config.toml
head_dim = 64
positions = "learned"
bias = "all"
parallel_block = false
batch_tokens = [32768, 65536]
max_seq_len = 256
Each number is 50 + 12 x the weight over its row's rms, rounded and kept within 0 to 99. Layers, rows and columns count from 0. The size before them is the row's rms in percent of the matrix's.

# down: layer 12 MLP down (transposed), 640x160, rms 0.26, rows 95-103, columns 80-159
# up: layer 12 MLP up, 640x160, rms 0.247, rows 96-103, columns 80-159
down95 096:45 49 61 35 65 47 65 49 43 46 33 36 43 43 51 42 56 69 68 53 42 58 56 58 51 45 71 50 29 41 54 56 19 45 42 54 54 51 56 56 52 21 60 55 39 49 53 46 34 76 68 60 56 34 48 71 50 43 39 80 44 64 49 41 71 52 50 29 46 38 60 50 48 40 59 54 17 43 52 53
up96 097:57 61 43 39 66 46 50 49 54 62 51 44 33 49 50 64 65 58 62 65 48 54 57 48 43 34 56 50 38 67 35 41 51 36 61 45 42 41 52 42 47 66 63 34 59 58 43 35 50 65 43 31 43 70 08 63 43 60 44 74 59 56 50 46 51 61 81 51 51 38 56 37 48 55 60 37 66 48 49 60
down96 100:55 36 72 64 47 56 49 55 27 56 47 51 56 61 58 44 70 50 45 68 46 59 49 31 35 52 40 63 69 58 44 49 55 51 41 67 48 68 50 56 56 59 50 75 48 48 56 54 47 28 49 52 40 54 49 50 71 56 43 44 48 61 48 60 73 47 48 59 45 59 46 73 58 52 51 44 59 38 73 63
up97 099:75 40 41 33 61 54 47 41 52 38 41 32 52 46 29 36 44 50 57 45 47 53 59 71 59 40 49 45 57 42 63 48 42 59 54 39 47 27 62 58 65 37 72 56 53 51 33 75 25 45 64 76 60 40 24 55 42 42 58 45 45 44 45 61 49 50 56 65 61 49 56 52 42 51 58 71 50 58 30 58
down97 103:48 50 35 35 42 33 26 57 66 44 50 44 60 54 43 47 52 42 53 61 53 46 71 68 72 41 59 53 58 65 58 56 66 57 54 37 31 47 37 31 55 46 55 62 57 66 48 52 55 74 69 57 74 47 48 40 60 44 62 51 41 45 65 40 57 45 72 79 55 45 84 64 43 34 49 41 42 59 37 67
up98 100:70 35 44 43 22 45 31 47 51 51 43 38 63 23 31 53 55 53 47 69 55 43 52 39 48 37 37 33 48 62 52 42 39 41 55 23 58 24 45 39 63 52 77 48 38 54 46 64 20 52 49 61 59 40 40 57 58 45 35 62 48 59 41 55 44 52 45 41 55 36 60 43 19 55 40 53 54 67 57 61
down98 091:53 69 46 58 59 56 46 87 63 48 52 61 24 40 54 43 56 38 62 52 66 35 65 57 52 43 60 49 69 50 40 57 67 49 61 58 56 57 30 42 67 58 36 44 59 61 29 63 54 44 46 45 52 59 40 19 34 58 61 65 46 71 61 55 66 75 56 66 65 59 56 50 53 56 70 75 51 24 46 27
up99 104:48 37 46 39 47 65 39 32 48 50 47 28 59 47 64 46 34 62 50 30 52 47 27 59 55 48 67 47 37 57 38 46 39 69 36 57 41 41 37 52 32 51 25 52 51 59 61 58 68 40 68 35 42 55 25 47 63 53 53 44 51 48 21 29 52 65 66 42 32 57 65 34 49 58 25 47 44 54 45 72
down99 102:59 36 70 58 54 57 51 51 26 46 47 70 57 44 28 55 60 56 59 53 56 38 83 47 38 36 40 46 45 45 59 32 44 65 51 55 42 58 59 44 55 45 68 52 63 44 50 53 33 28 38 67 49 25 61 52 35 63 45 59 53 62 42 70 51 54 48 59 52 41 32 49 52 58 59 41 45 34 47 35
up100 098:30 57 63 44 35 35 64 55 50 29 50 53 39 43 58 48 83 61 64 18 52 74 51 62 51 69 58 38 63 48 51 35 52 43 46 66 41 41 55 24 25 53 62 64 55 49 52 37 25 56 41 47 62 54 33 49 59 49 64 39 46 48 56 40 50 51 43 48 47 33 48 43 40 63 40 70 50 61 57 42
down100 096:48 53 44 52 53 12 51 42 61 43 37 56 38 64 45 63 55 70 47 44 70 58 65 47 65 42 52 68 63 45 54 40 61 60 57 52 37 59 39 41 45 40 58 54 56 49 43 56 35 51 37 56 51 55 45 67 54 48 49 57 54 56 50 54 33 47 52 24 38 27 44 35 42 64 43 43 68 44 56 59
up101 101:56 53 55 59 55 52 86 65 65 43 48 48 42 28 48 78 46 67 66 37 49 46 61 76 48 30 44 54 26 56 48 47 55 44 59 57 36 42 54 50 31 50 61 58 78 59 59 66 55 53 51 47 67 43 41 57 48 61 45 31 42 81 46 53 32 54 49 57 27 64 48 44 57 46 29 47 69 44 31 40
down101 100:53 57 44 55 50 59 57 61 39 48 69 49 56 48 92 57 55 42 25 61 54 53 58 64 46 54 37 45 67 69 41 44 56 55 25 48 49 52 53 44 51 50 45 48 54 39 35 51 70 69 35 56 49 30 66 55 45 34 10 55 62 32 42 35 59 47 72 64 44 53 63 59 35 29 41 71 28 55 53 55
up102 099:40 53 31 44 45 35 53 30 69 63 66 49 53 51 52 58 54 75 46 40 48 52 61 68 36 48 66 51 36 47 56 49 57 49 49 33 56 66 51 65 52 47 86 48 61 48 45 53 48 34 49 32 51 43 44 57 29 62 56 37 47 64 37 25 57 51 57 59 54 54 51 54 46 61 57 39 57 24 66 64
down102 103:44 56 57 42 66 51 42 40 40 46 23 43 46 69 52 65 48 48 64 53 57 43 67 42 71 50 38 41 43 37 44 61 65 35 34 63 20 39 63 75 46 50 41 38 28 66 18 36 34 36 57 70 64 53 51 60 68 53 42 47 36 40 47 60 45 49 65 43 61 48 53 40 59 53 48 63 55 55 58 31
up103 095:56 59 53 43 46 53 41 56 41 41 43 52 24 45 46 57 45 59 47 31 62 23 45 69 56 45 80 44 36 60 41 57 43 47 51 61 64 47 30 49 57 62 50 51 52 58 26 60 55 71 43 33 40 60 51 55 60 47 51 33 38 44 46 53 60 65 47 58 28 70 51 46 48 63 46 48 57 35 68 61
down103 098:68 42 48 47 55 40 54 56 83 54 42 34 45 51 41 45 56 63 56 52 49 34 57 53 57 36 13 55 53 52 47 55 41 40 48 48 57 39 56 42 51 34 59 50 54 52 49 50 68 70 42 43 55 61 46 71 40 25 49 51 37 30 54 53 52 55 51 53 56 63 76 42 50 48 51 50 43 64 48 43